config = dict(
    n_kv_head=8,
    activation='swiglu',
    rope_fraction=0.5,
    bias='none',
    init_std_o=0.0,
    beta2=0.98,
    lr_head=0.00822,
    doc_mask=True,
)
Each number is 500 + 40 x the weight over its row's rms, rounded and kept within 0 to 999. Layers, rows and columns count from 0. Numbers have three digits each. The size before them is the row's rms in percent of the matrix's.

# up: layer 5 MLP up, 704x256, rms 0.0981, rows 182-248, columns 64-127
# down: layer 5 MLP down (transposed), 704x256, rms 0.0933, rows 182-248, columns 64-127
# gate: layer 5 MLP gate, 704x256, rms 0.0953, rows 183-248, columns 64-127
up182 102:529494533490542449500466507492484411515451498519482466538537516496504599409512466501460509551553390454492441554489503450419444520541493518462518486506471576500464560529455552513529436439453533
down182 102:489516604518506413495400524514477536492469422482522463524504500534506475457491469499478461531466485498489462573566501530611458512523430482465557489569491510509507506596490512533478495484483566
gate183 104:471520518517481504513526501481503496502557450429468504498507576480517539558459460485434513493483450431589488532462508489532447452505488563522515458563421488604481492496444448466535414531439464
up183 106:503446544530499504544590499522496570514548505459483562443497534440485535547499534543533468550588566440542435491516503501540463499465544548415487435486475524522535475423538466563504518456505447
down183 106:417435512495511503453513499530504520513464475449455499469469567562536498553444470528531487472448477506536488527458444503512464438508584487473450506623514441507469479583451492463448517431419560
gate184 102:505480533392513492454574511527505499464489476511532456473535452546497528511572513511485554561455537508437420504452556524464477600527478532541453513456500474534493504558547485489542477469495453
up184 100:535562494555551516499479501512453543426515565564450534541525492525483470420509571501571486439490434515514524502525588527522483413455541469533486462544493500456473442430537478469457558571599532
down184 100:497420492544410516494510516581482461443503505515487544464525451515465510467524485397505450498497530492556420494514525506544481477497510508517572541364502527473528526483504462518512460541514476
gate185 109:478536463466470509487494541520529508467477527519504591498434542506444455463475512489481487513519525529523547434469447573525541529494467521512514511422524529547576516485565528567435502491513508
up185 111:552499522541449515440459502554458596543544545446509473479492537482522457488561536504523365483540546487542547517516481505513510486466476486485453447536525483501492444473443551480542543510470593
down185 113:432518502516477459526573512541446482447485476503477495573461464491487523437477464560561480524464427503467433531461521559486530468421491488448488505519476516555545507557504434527553506541557490
gate186 095:518481563517494540474427538483415547477592491513484562511519527522522488496510549536520510497469409548520496501501464422547521458568463446482520459508538452491540494535554487464481544471480465
up186 100:553498549547493465553540481532514468461495506464427521518491472509490463538543491477509544540472492475450492488477458492468527540498495460480568468473504563499487533486561539467546532486580419
down186 092:483418449500432475489555481475514436508511507470463489544454504511445535525421475443415530526544472509515520560444550468430530518516526506482472495477519456505482443466432472475515521490510491
gate187 102:486474502528431508469600453524519564465478549490550591550532468566451501508538510508445502492373484450499519487530596464455528538505456479557480529480522488491470537464473546492536429510479558
up187 105:542374443473488551507467551520485542449541468519452533438542540539556542497477464496484528502545470480448501527454478527548502502470401484439490535565510504486465562494545483485544514432497555
down187 104:509503493460459476529601503484499480499519476548591476493529446540538455460452528487468505495550547538528489552484503448465477538473507506463490527457428490508512573466488479497471482506500522
gate188 098:550481495467480465546507478540496427545506468484449465443519554446500479546512531427546496529542531501512467478504527526493555537509477532394544455526475522522520422483563488505446562441571506
up188 093:414450510466450537532522515518424507507514483429470491464492476507464494450504490443489507566512598455480507445468472524474513498490472538488516508505478554527411444482511621504466474501546498
down188 092:523482542564509517474516488517544544499498506459541463554485439542571505448492481498551469468408518556478517574556549473520526480504467561519449465481575511472562543495475474476504487546480462
gate189 095:607538463468563521518467521538471505370464513539478528446495518442438473481455563432409466515534532566596535490468417558530494444456569555542501487480506515556562507465416476433532501491499512
up189 095:473466518423549500454543513525537539544537521508511459513565500493488532561482519546468509465495540480512448441472493491464554470529480508505544495539508495506527477436507582477494454478591437
down189 095:540454497526466555536558536467525502416514483553519521506450463602526485486463451549467509507461473502533574503469516434450473558563511454505588504458520542537493514522529482539524553549579433
gate190 094:514460503525539515448540454538493616447439487522481513482531483510440476478467489495501462468567433515483460424471522504482465475517510480565483512520511472480471516506484511548455542518467454
up190 095:457514541477484506483517507491537445515538507452485469534548475568479527496488471474495447504448535509611524503545484511539510479520458487508527535486548599566532517532537537571603595501536482
down190 098:506508431508519509492511526466512485402532493578493521504470540451513510536524561478481480470612562546536482518484461523472563501456484478457430418490565408478484481527515506426480495491521466
gate191 094:528539581570498550508527491467514421491546462448471419488501536488474535512539552460465469443554475585488509505483514479456536514546560420556505531566530568464508511490439500574421507480532477
up191 091:421467549476470410462497468529503464461475479460503470439524467475528452475446506552530549514459457527522497409488407518543477445477466558512461482501442556559453404467482519477460498482505538
down191 092:492560512413551523474527506530556423475463456515541430557529494489609553504497493512552463515478492589495497571528457461390536535552473467538551519505537544543505511495461478579458486493424529
gate192 103:397443538451509465506522549515465519526548476549455519483470492461512546420517487600509487504543487441507486490559529467527464498458557541529463456525548536465489507455513481492521487520397530
up192 102:445392498464486544455461494503470487500530429484456501477441502493506533474555511457535517506475445435453475529493488533422530449523442557453526503568530514484538485484402493551538469448467425
down192 101:517485543584518519496523450441469531518485522514548482446502453428511512441515589502509502602455505548495469521500521582437498554534560473522510577479430487453535480510508539547590541478536564
gate193 101:480462470518523534481564504493517550463499487532530451503483460535491533526429499496466566521434409488546541492474509486449476431565494545556528507614432492436452520535457458434487533545493443
up193 095:517462574414536403434403449528513508551442517470548525473530520480474472539492593473504487460499523456508465506525496466454575507481498485498453458431566523544433531477514531527490478549495486
down193 101:471520412488490501499499464498508585503513544526529469487475480488491578560489536507438540530512442515480534472444485590449479494483487469594506545579468485431492498514467447466508497410480499
gate194 099:485431517504442485475522439495508436483486482558486448521492525468509455601452497532410541519397533491407456403461508528538482510493468453514489522469482495523527475450483417518438497471538462
up194 095:445518533451487531524578526509484537472467504561557456549540482492486468529519544521539428495565506438527522590486427514533496582444500473551488466499536488460523536434450458492495529445485535
down194 098:486507522435530493499478500557460516528495483539499479502503477589537468527499513492486470503518429489399474491450477435383464517601479500491521505511490535484481540513482474497442382478549494
gate195 100:470493536528440487447484433534491550449533472423512578465482482520498507466496536486484499482450497495524463527556471500474522495534457524482430433497489450503571545512486522513473454494522538
up195 101:494520445558450456447505522442498454497522525494502522525531525539446494473459447511494457505486493500557464463475466435520428532533483489447571436505523623448519566516456511496526470463494530
down195 102:502510465541504518501578538556460478500450541494456522541459555461519471505467490504474441441542512519552592605501477463510447538485521580471500461491464466462525584605513486535486433482449502
gate196 097:549467425547496453547509473494464546494538477553510550567530478470441477539527515500428482492476529451483538458465517484485482537454489550566491429569466368509473468570470513476440492510457517
up196 100:466483530497529562450459437502512457426461496500485505464482499530539419456544453485544474494499537487490482454523535482499547492472479508496452508458562558536524478532528493475595464448563552
down196 098:461515510464535511491443463459541522455504447536478539508524441439519534516572485497446485554556554528490485526502468470431493489588466517450449463518526557504537547483537525513478546477473532
gate197 094:483551609515499483499441498523511479465505464463455502482488513514501547544568446529542539490549524488472538449466530467509542516550429482466492442491548529496493442418542389558421517483551487
up197 088:522467505544500543489510510532479491492583496508550499471481587443409499501457509512521583542479424475510585542500534519502534523478518485547499505471524548509470523506549538507495568496474532
down197 092:516488558538552515565484558522460559514526473585551498491558506545522575557497543520455507515514509496439529506504383455452512506487534502517491538534519522463446470424432444537444520457473510
gate198 104:584456451532490502552521463539461552493522526502485531513461520478407421467467476568544446488524442448501551473494496514498515475511535523504531488503466477535558499539532584597486513563453462
up198 106:575507479443474519546518445516392473437502453504463465440492579529509497460438462474542534554533522530462470553557486488537454400524545509425493434559525584518554533492515507454491458510442457
down198 106:504468438518532516500526474596529501571541485542496521513477478396459465536486546396479502514552464511473468461515523548517505536533497512534560470458463538543435430458452440491505471507545505
gate199 101:491481393460404499515420461580507519484569483493528481473445480436392447541541443543510463458503402492519462522532500416503434492548458562510457469460550465551487494512493554523540462525443533
up199 102:473502555507497458564554535547535429502515517528441504508517458464476514504488560537545507478518574452511465487419528478534453463472461454543557452541489541583489505451492528479486532495516448
down199 103:515561504459463547508496500488501473458475496559475478466493490539540473545489488571474547525468469527494492521484480526550496467487501516477483502474588493506479562590560479443429535504479512
gate200 103:534522465510483480528527534525470475505474534459555520440503489456440490519499555507503466527458520541549470531439484471479476502509482489495483421516447469494445594536463465490515471506412511
up200 104:514484538530505466522542538524530502525542580593507529564431482484534495397509394501559529497478473550524525494493509484468570455506536504464497541499548501438453479492489517517509531487493455
down200 105:549554530431507461513510509476551488515534483502444478481508523514519520467489496494482500472520486591443555415464494447506519559540582472461481555449570471507506584491491541518598558569518483
gate201 094:438507556531464477546485504519556467438514527431591517467555481449501537482483524471416502517541543450533546474479530484534521508554451484462460519585540524533489471409498501446555526490547507
up201 094:493525510435525410456527530458488503528495456519429476614511495492547452523488499521559523527417454604503504510488568511474456476467506439510549499454453524450505564572484521505509468501582510
down201 091:435548515555475539491477504501494531460506533525576501473470537429488460521503549557482520521544518461513555481460465538481588551480441454559541481535511531536559497530541567519510558524421506
gate202 090:439446551525473419464488524449487510558499460539487515473457498543527510504462445509496524527561584489511483493499483483554435474526509435523525406514433526501543470518533519541426525441553490
up202 090:485541503485434553512408487508480510463525519517477447503475479458444442529398541503492514488571443533446481412489480467506459470504519601449517497497482476451501474471540445485512476474493460
down202 091:475494589508535470494530433526519514593506502547487458506467453594475507476498488513572503456512529504459522476532534559435519518499482548588538473516455517532480498529449495585578481530501548
gate203 102:525491561562605458427468512484439544425492531532554502563481439532510518504535555496491521526431473497496503451512478501452521426481496537561473432527452450531481478484529489521518454588471509
up203 104:555470437491505528490484436487493493577504472466577447480597545480535460484533573483535508593491550501466496476455517485491493470572553500529489511502463554518457461476496501548488537514537485
down203 103:567545502496510476500466450505514523489533591447458521470497496457584494471504543456484403495537478474536432480424539559456478517472568433511472473484529513506508514498514502494519476494454447
gate204 105:459462434465542497467496501529467509434565532474545568412479501499459498536543548535529434514476495535493442460485486459474519518493507519497548422506484445556480449445501539498479538492520469
up204 106:468494502498473524455463443452554520476562529429517533478549456498526598526490487466503522508498605529515513508534557450520482493576483493442439515428498417540501558519448444463515419539476513
down204 105:561508485533483464506429477465471489512449442519583596500552532466490544482415499470437415480554535476480529474500512419492463455511464432435439438483420494460492460479477475534511477545493545
gate205 092:454495524443475487488548540512479430452441549506455476470522583514578488483510534538495513518500558572551433519530484477486543466402514464440494419486558484566466509445454409542579542438490489
up205 090:501497486470451529436473483483416478464394526559477535436524514498475467534509430507459457588490555547515427480567505564525517444511498516416491463490516472499450549458512487487515538485535472
down205 091:516548450491553544505474483466593454510520537489502515494481491544409512488527511480488533529535485448480522514541491527503526514509439444506590535473412490532518447449473541447511513497448491
gate206 105:471462509486490482432503420493518477440551533502565576473534499514494514538501541465533561503480543483450468525484456524486588517494554465479434503517435517498567509531467548488454502593561463
up206 103:497443450495449454548486469524540548502481486417504527525442461519519478412479508516467490525486518508469557548528475561548487499483481467476485527386485521494489467514490506484466556458490412
down206 104:399488521527470509511490505535556514507455496522478485472504512531515558456534521525566495518465485516459465537450479569524504566483561510458510464542487513528490570531621468470530476448543521
gate207 103:525568440481556491539493529523496481473445460523476467475510528533485523592566519493470486477467477506507504500419453535466492440549457474503551499438494544446440495449476411473512464488465506
up207 100:476553506485539458511452501465535608514569481441543484504515508536474473477503466483452519487483498393491492487512480406588442539466553453520457444429509540573490458477502504533521490462533446
down207 104:466549496520551522541522529521503475468469512505567510456453550506560455495468521519458463488467476520522512534491515457566509510454488475532563483422481515528511465520550482507547472516565475
gate208 102:516480506482436488532541421446474464483459559559536507455540512423515456529462488504446567493476570415504403477502505481549521585443513503387515459539432493499527452404481512461517498498585522
up208 095:586539508413517565541433449513543487483553492542532491430485402526545503526467506452449542546531494527487478538480498531497457410476490552441504546459542476463561461515463412470495454471464483
down208 098:428522468488502495510519436500524535432501522460485509557511539489523516497491550499534498519425510528491520489476495503434479515575483454565435455488521545504431564509446495577524564431452502
gate209 098:528555444486466473511491528481498553485452491412554500557566401468471469473478460552487520541542504581475497481522605399503445497458561572471487507523424536538479484516583495540496507568478553
up209 098:479571521572493469504473471510549538529425458456491495567489520536463527536475503468535429427419567456565500506516531471487471519550463479503421501527489512392505463465501520514504557462436530
down209 099:497557502519467549498516549451524528434492486465465530491469585475412509446459499525499601482490471542429493509494488516503501591457506491528494550414510527592585494552494462497446463460481456
gate210 100:496507498514371446500500434530547407512533552532488521478430520517531437402560482492538513496466515495515505483523554474544493497464501467457496513341505449487508501526483519546543490512528448
up210 095:527582543501474436534535484525513462470548456487518503617409541494499436526538486568498446494485532534542469486454510499561508505467507535464480414399514497509592530512507546534498497500496502
down210 100:477511481526529547512428513471443539486475492513497415481552467499491550536469536422502484505494485511520500507505497532536450496574470484621514591593473471469470472542506492510489547445508472
gate211 095:530419517424512476502470504562457547464471499584479544463510438451530590482468513501479524486564525444550452470454462493480486489575449482486468459460506567496492418543527422402439483473513509
up211 094:440510545432507505407508510443439503484421508519507472512582429493522508463533493488486442502522531494445433512506504535494499524467494517563483428525532503533432493440508465498471488533451555
down211 095:514467490529479423506507530556497404535467500584490488461525440410466567426504484447525448493460592487452447532548507510461457500502523498522527520461507528470454459474529389532462492468501564
gate212 095:425511557573448472507540459479535418490446454504419503540513525500510457512490455467511490489500569481570456510486554559498483528488493510509498523448505541427520489456487493540523450519445541
up212 099:549557530477520520522523533503572534510483530508509448546468469476498534499476509495542464527465520515500511509511552558488493591532504534489575564554517511504493497455506520478524531473533483
down212 100:653488519465507526492519474528525565519577585558592472474479511453418484438539521497508476470498433436418457434508489472492495505484482458461558493469502564584498513535554531468473500504537456
gate213 103:546475427549534498462437494510482599481574489494494512506500531526426493478515561453514478482455468463505503440451508501490541583478470502522495526480447444548492535450415577523505564557461510
up213 102:560544475452544487484500525550489497502460527481428445499519423517551532501553532529513515522526448492528458521520438521482429475530533460459489546584552506481478541476491456563559471459520483
down213 108:479485532465488451430504511474498533512465540487394440548457555451438474537524490505480537441488443538497537457566488517565513495525526478431518542442602558517489485539608478457560500469476520
gate214 097:482470483457505499445438520495502553527471493513498500520469469480477491508520506527585471468574511509496494469525532497492491462496541465513493511453421452503554397425532403505467539525505478
up214 095:523470485510516520504462489459519522463397483564539487561490508495520505505472591510526474460471488502404454590483471529532448474410582474531468495496444410447441477481453502543465521478492444
down214 098:529471525456570491517459468595527547553442569483457463463479445555464563470505521463489508500515447485511523540525494456514479456533481527477484461512505548468489487446533535542531513523518563
gate215 110:466496536469530542438554487479413551569505502482482536493562450527497504547425500464518507535482524521460454533526456587508554557493439476502541519518461483463483487512564535434416562547564562
up215 113:552455448487488486506536511498484537540498521540496486473453502485512481481518543489456527483413482485508498483504546450516469517482502536488523501476558518549474482474508535522496543490502468
down215 111:539445520512466599469446465474499484483487480496504475417483473476553531471532543508476577510436479493535465526371500484497416507580479468412431543521515439503465503491509513502457459505547476
gate216 095:487445438469440486569548490544435505467438483463503516471532530492438375526528523544504583467532505532475500512473478541525584584469459451436500476456538465524579487449507497486512481498558469
up216 102:568448552520515476549538463509492458449534494481495521481503434498512405566491544546566522521448545469509512510472488531504554547516436518436515478485560474473536425462523551510496477449516471
down216 101:498596502495546479459514576527530479585490419497582491519497538557484543477460591559521459464528462553489487531524510464520457470537517535501533460536441533365495470532492496519546521426478485
gate217 100:556498586461493464574481461491516490479488507554511495489446434430559497506508512451492503505462465624519574466490578509497493482535499518453578528462535525451559507414513432466475497524488532
up217 095:465483467504559486471491506504521497509532468546535461495523463568511456500524497410553478483447511521503545490443517558443556566529432466577500542568486513478525557506467478457502409491496541
down217 099:455530534450546507503514461446440505475485475550539493501544450467494522433469447526509452434489483550530492564516453438435500566492585567481487380493520550492475512447548475539483573547548508
gate218 098:460521450537484492471504551540512498512521525532507449460508531555516453553475498461487509417372439465554544481440411502580522560496497475504509469508488466545521489412471553458455495516541469
up218 094:499536501464510489478506480511517489532461507520530542516558506561470570507495496502551535519480505534434453483467521450456474569514528489511456491477480509525516545559462535539427484526455500
down218 097:487499481510582470563498575385515487511448537474581519456525500415512435463541486563495473527519561606463518537563462525452540499492433470525503441518474485433525482498505502587501530544455474
gate219 095:543477489518569471466439538454460470499468538509501460519603546548463433513527556481502433408570505508534454435415480548465575465475513490543546526569504492587530540429503533486493505439480451
up219 094:477522472556535530509476468541476554531525488472552533453454618462429448412546519462528499546576443501465539440473449571464528493480513513540522525460503482546481440483531523455431503499514519
down219 098:499492482403550560562489525472471422449529540492506518529565516548554466517534441522510498501529561451459485530502501575406502556526458492565508476505467550507489578467501461558534513484528464
gate220 110:496484510578470561495508486513434533552532530469450553414460552497481454506511470445476523563501477525520543507557499507503524489495493506526466536482537493579534494486460530452483457537535517
up220 107:565566512545455510557462513515547543563508528511465441481480499496567550541573506501452541484500449546570475488500478510510501487535493480537486550548547524559557429505524512516491570483470435
down220 109:484426533528569500455500501535546494544521529440445523536429505488499527525454450484489512515517564559603434492499468502534517543469542506461445579444508474445505457465501497449498473451473512
gate221 102:494498489465545476561480560518511508472454510413545509503488459529491579460488522460444452540489530530442461496561421539503453504487489496447497515526429481551529465466454495516557476479596415
up221 100:472467507415549465433443507441499519484490539530493494448532479452516497480443413484518519471502420500528465509494569489477524476475485510522508511535471476513480520494526471469528559457484554
down221 102:543482441460401504559441487477494474579457460566491471460541469537506590551462522477483536523448529521489494458506409599550498461507537549504470531483472480446525488533431476432508492524474412
gate222 100:510582516520444607537525476581501549539479509521501515496522558450415511475570511447533554533404507472450491460447524468451542498544464488549553513475533460509538420396475533482571506532534519
up222 105:543458571471497507551466555502455471516594519507530507510489508482474536424483523502526502431586537479524536484494490494487562447485455553492461514469467527481475499471491468534440533522501517
down222 104:544509551445562395530455546439508433489440429478468427577422539536501449537495517494466537495525515540484548505494537506489509491522477534576550451474485478453495565578497542504512542479524512
gate223 095:551483479516520545511480541463477536472466526545440475486514418529499510491551468499498428470481490522528510449483511545485443557533559518516516527518507472460474415513558448473480544591497546
up223 092:495497481480476424479471459495482481496510531485472545448536463526425473504504490501511486487461511521517542455457594504471549544566532486503504498540516542454476519492488554527457559567463481
down223 090:534486481450544539582571563556458497526493486498460540493461436487570456496489513501502456488525521503469456504496473512522435497426449467449517517488526502503568489568516415459495436422511509
gate224 103:486626542476452499481543487455472446566397417459479586493418516494498525446528491526512409464509544495492502489570561497519505442469546504531503569479367501477564544429470525528480484575533529
up224 098:450483520468532495427542542524473517523398504581559539524542421587519499512475497558528527447576460468494507518467583543459529452518558548476434493565506491555505448426520446469532539426471470
down224 100:522497496512461475479478461541517484576528539454478515490575539577505521539493528522514504507524500526509459460463504511432571493481474514493511469457529527498500583557522503463492604544431589
gate225 101:428545520450515497544510517475482477555442528513573418478519529508520483478532454507513499510423475548520478460531472566509466435502552460521522516507505514486532566453467451497466400535533483
up225 095:459519614449491538496529490521546530494499536489463474497545502411480479532487502446589462451523536544447451459454481493481520495497472478465561487546526522466555496492470437539461529508548485
down225 098:473497525482616559539530426561455508511511470540545550522493414466491526530515515506493518496510470523467483520549494443470509538462467559564494598531512494515534539553484461428552466559498538
gate226 098:498547507509499455506504495567473545505455508474534540457614504510459445442469519500481538552494530527592407459472505505520499498472485420434495461449554525570526501474472522498502421555538420
up226 097:476481550514453496512505530481524539529501548523441528522548575452509434500531542533482531526466531515481467440484565463510505485489480505479494511472479507485500475499524555546512510491488517
down226 095:512518443520492493496466551473551520500474513570557478549509538524500551514486457440516497534421407498421548529475430497470522473459456554468512551527468431520515514560549514494544502480458585
gate227 103:570449426522522445532509416562501482508457570505553515567483444509444527537488516539529544498480444482450443513565530497513472516475597554486519473503458460482469512472476478460495506538506546
up227 103:502553536471514511506524454428551541507549516484495471484439497512533388496470472505451521513412557431480553473517559508451470594527492465551486448526536551463484541558506518546507520525493500
down227 106:490489459487496485503453503489544485561526562521419505429544525493545502505393504558462409422506495526495520494567525385471472457458484446568548422486526485437449567503482425492594535478541465
gate228 113:469494483481448481534438515441507566494543465501503501489540490501504478499546502493477534562524509590507445458481497517557559474497460523432528467466531456504541503527474438468468519501521475
up228 111:463548501466573514513484555519503587539511558550504486501494512517497515435529515567560518481506487471516518526506524516472452490437599533465545472467529498475411526485535503531578492479485451
down228 109:464541476512463500540402499409446521486514467531529475506528457523512551496508548527441547451565437490433555485462465499538482500509414534425576420457466443504520506535506447531493472434529488
gate229 104:471504494491517460444463564484447612519528527509518479525540543501469455439486447530528514529505427552536502455503477473535496459516552496493478544455543535561511487532549510520506488453475477
up229 104:546542535523486447452508564521494476528474531454469565483570454501439510435484429579430493489560553444497421480529596450473467575473493464592500481479522554515508491518487428536595479492508462
down229 103:437466467517510493463548515493415497471502521420498581488516524486472417476489458545458447619519466547509482522498557511438498514505515514554413507541459508566448507453493526492545433522430465
gate230 088:442478489482527532431472520512444650525425443517538467527532446518367482517537497488524515553520484489476451481465529536477441542520496484510491513493449449465511442457465530463486450482560482
up230 086:481480548500403439596568454514552373483477516503471519509449533447480438460437493568458446500518529535486464493502539504529531501491522518417500489450502462503471458427528445517501549476483427
down230 088:485486476480490464461396482508502551464464495484518533442570504508569518454490483499529436483545517528503493465510537462445572478528497492516503514524483490447482435456589523544469460498513517
gate231 090:480505565473527474412523533533477548497512521507590519502530567405490469480540476460499463533465538540551491388548471571498555443537495496563529486514418480470529420513530507494420539539456563
up231 092:476512469496440541558494437539503510457483469547444454436423429570480546506457486512457489502523527532511458537474500505553497495438495530419425490522562444527489547485485478476516534485540459
down231 094:493485525563462511439468498535442584415506506517535487480498536537515582525528512479458458483440527514423522464483533560605492522507491464479477517488475512517473422548509533456444463430454504
gate232 095:437544504468461449534454535509490490521522395487491508520502517460527524495461519520469517491477500479464526524551518532484478528452467513537546467524538535470493469444495491453481575552490563
up232 096:540484515578520520450563465481481543466514516499528545500499388513458482490499492561492430488576522549531505446518466447530466506538498459479448519484490466480498479543497467534484515454485511
down232 098:497558464521532503504470547491447530464539437516562525534530429540521516481571533488485484508434489501454527450437453556460475432466538469577514516549460480473491476505514419489497513474484562
gate233 105:498523522498533486509468524529412548454490468555541460493501535530484492479472555527626441509491455587542457487553447528541565473505518514438487471496495452526515529530569501514457524512502482
up233 111:460486504482492542429475486514447518538486474443449471549503475461536529493493431543494451511500442512498543598473570462522416491471521505548461413513492426511530543551492495470490519561467490
down233 104:490502497508494513535478505417519507503503498577466440504526485456592495523493488495497476519507479482509501458475463466456449486485520506523536540550529499522509570574526524456512568520502540
gate234 093:469549470485481454561497566590495494462474530471497476436496511527441460506543476514496431546552469512488548506422470479539485500582489516481506509541484487425547556486518517479504443445534510
up234 095:501507514526481496445467474458542505477462513560493527497502430504532459540508471520522519502531522559526407492479388556490494534582519509523446499497503506482519421432530455478487492545465410
down234 096:513528573540487463475479499512501437491520486443540513467503486494458570482479498512540436476476452497537496554517498402452475569566533473504543487410452481435491501536532448486462416507524527
gate235 094:406547500544466456472500543440499517446571383504513614557479481498525538542508480466488436526553535554573495499539434533555481489510499471543480491470492501504484532508529514504496494483431470
up235 091:420455492554470452478558506456509496511493447520559502409520537487506418495505512523533485463531480504556487488527531554518510513485482492426523542541510527453428509539424515585483517482448495
down235 092:511444481469533531522493447487535506501444487488513466524454527511488491465450478523487553478430445463487518568449473470517511505439493468568571506481463488436489497498500497483489459598541508
gate236 099:418527566421420548531486514525475574500490529507464567536422514536456519466507420535437539471530500565445536432505538512478524546499437495519537499455491466521571491498542552483451528509513491
up236 103:518448437481491517550524480536547487475511493479497458499460491449420496489432490427493586573440575539484617462445558577385547541529470483503545498589479536483575483502456525489431544489522413
down236 103:453509479515523489468438433481492515384516438501546460492501573491472539512519516532482536489517474454519485629525573525475522479532484458465471469510515433447562446505571481457484583461482562
gate237 102:508584498582403448407506510571471541531507464493492483525526491450426528530501541539509480462492505515504494459539535427482529539571491505503541525540525535517480414469515628499505506519530443
up237 105:436583568527595478533465566549474506492473472438482521451532541462466551482453517514520484444581573568460453533567530493505508534499526484506573495533539497473457574427559548476577470509534482
down237 103:457458502522503507473407501539464582561494479545413502483505404461419550456512574419498556461479490496588499500509497507485535460554544576504570498481486467503492441464493471456428430454463468
gate238 104:475487537515500462557537517565508494521433491527525439500498433497475510542426466519485522471506435593473462508537547511533472531448505469525480444476447451475490498488472443528522548512512544
up238 109:598486479534515550502430581516475545501528520433491468498480515481488549441521482492542493518527501503547527446539509491419465568630515451509561516564466526474515463462460509492478478501488440
down238 103:470541537473473560535546447533444470537492503531529471466568497568588534475487527450513498481496531594560490526487528567504474482473513511533500493492518532448443478543524403480438525544448552
gate239 091:485467483554533526499450473418527556538512499531520524520538444527504505532474543469444474446532565451481469515521457473501546506418447564514448431543427524520496523500505566436578587509510462
up239 090:528438537508529480456599487497497543458426498509516532533517509413428494500531516534468530496455477443513450507445508463540549523475532459476517524536500511548442496491498494412525449486475472
down239 090:533414584470480542536468493487505478503543505551458496429516535503432537507495520528532558512532556401503509489449491501523539480485403423463481531515428572559573454455531450509487565556442492
gate240 092:487518496471555468555522461562555508510438514487566538495538600463467493450525522451522449473523500529519517433481528489490441449510472499458494498522520499494529534484548471518484476510533508
up240 090:451550444519422506511486501489542471519553461471436564477483532448497444509442464530546466551525523560569521531484495504519444486445597499485539495481522540476494518539521513537488489487486562
down240 093:496566563535466540464462442515481591468551462530514512485450540479450511466440601541467448534526510453497483511490473547529490452531523556447510483566470525543555534573505524515517449532489418
gate241 097:525420537538495472573472525506469563498548415509500461520446502442449465443443514517552456466513462542538530433536468534533464477568515503516468547519490512548510531507498584496454548561511564
up241 105:506503427513563500510555500510459496526495569422474522515587480520510563510590484490511543497465509403472445506495521518404498542474477499553496521554529451438479514477446475550510490494508388
down241 099:473510503470498474523571561432510483515530487503472517439543500476569486449518504612502433455468561552567518557506525583447500508476486508543600466484545536433538500465504492545487510427543520
gate242 095:538513540433489469484486532494539522511517517444409491490477560520432494461565505522536435511557466495518487533479510525484524494487473466482517546418530539440564524448508535534519490526498541
up242 094:562591471540483529481486547525461444492486531431483466551540510567531442544534464507474544541476532517560561482512509508435521567549471482575465535487494501515379422539524518570511465493510476
down242 096:476497518506538550479450520503505512484501412498500499521572522544529587535478416497516406475524482531524477478481502484508554434516490488483479470567493450460612474500553535484503532416480540
gate243 088:450463472450437479503508520478505493535488417503485578494511542524528499486522488485509504503438479424468493575536496443521530559481536524516499491521485563422498449457515491506488523518471450
up243 087:552523444534462542425500467537458563508476518502515514450555510471493454499496517557559501541483532513494529458447463469445562452587551598483508516510580514527457488487518537480478509497500465
down243 086:528525472464572470544528488478487573468515532531549524522502452490424492469535520538519522443473504465489501524552462484447489503456467457534557496576494447537557516501478499531435514510436464
gate244 111:445523508555468456534504413483487526499464529528467541560493562420480505536460511565528499528542548490505491397452567498509600430480500517554475452503482461522471529471570457494505588516471521
up244 122:542598473553555460510485411455458526487452593445487504534485523492470472526471487476474495579553506511445542443437460512507566472469466514556454507474486460569492503528546485460503473474477495
down244 112:471538490546501462533482455544452536544466515477504538557502545551469538457456524468457451562455477507494490503492516474456494508479522493502534547514486452530494501549548464510610481495434590
gate245 100:489462489494444508545503446480498447520561506501554517499488453431428513443495506482410441508530471486496499519506476478548484476526449466484460496492480486667476537549488504482447576537516515
up245 097:553511536470452473479483516501423475577484497559541470515432438477535537545430469533469515490501475523522514554537534454567463392444502461412489461482530489509510604574558512477495554456453469
down245 098:565460493530463477512455439475475483524492463455439529456484418495438529521557464432472498471569486465524478531513469460550501579571491515499500568492483408583479486528535443452517475541535529
gate246 101:430496509480520517442457471415444467511521536518521522480528459455524496528509432573466493437525557577531511462494497469471520470586496472481417443498479542541465496563540502439503509501532515
up246 099:500403555543511497503432477519492467482448491591500563499452544481467449486476534503564456414544531518529476518550467478506465479537472449532460409489501505481508474495556460527480614550430560
down246 102:460493520480518536565503496515518546546446463495501495519481569516455436523481529424479528501483427473550492473439478584557432512488457462503479468568539531495555524586522475541504474509561463
gate247 091:451492531458598442487457476514487481448579465531530461503488471501528429613465502476466493491424535411486459466490459477472514464463559473505455503517506548508485549541521487558425449463465467
up247 096:498518533545496554517527488431510517471490559563472479495482534532503463483486518557480551517509455548476493494541507568492487481473499525549490503471500487492470510529503549461502479593490502
down247 094:473544433491473520511450474508495471494535502497490549549567450544506476531465482472548519539466540470492460498458452490490470494510556497432542520575514501526452492524461432519501419464492468
gate248 098:403488453573494459545503456490526510503468555488513495517521471483507541542407468522484562489427531478493500511517541486526552483515429526477488486430466536491445556524447490471431470567580512
up248 096:454409481485442542518502507457477506472477414428557408536462475460459522456443503514489489565506489451557481554493542496594490544492578535475507533490509504481528481504495497517548451482493376
down248 098:551511569553539482443466492498484537478454489472413523491547530491442424451507483538504495509508463520470507451458385498427538500482549505503521526486528479480487469532543532582475589533539512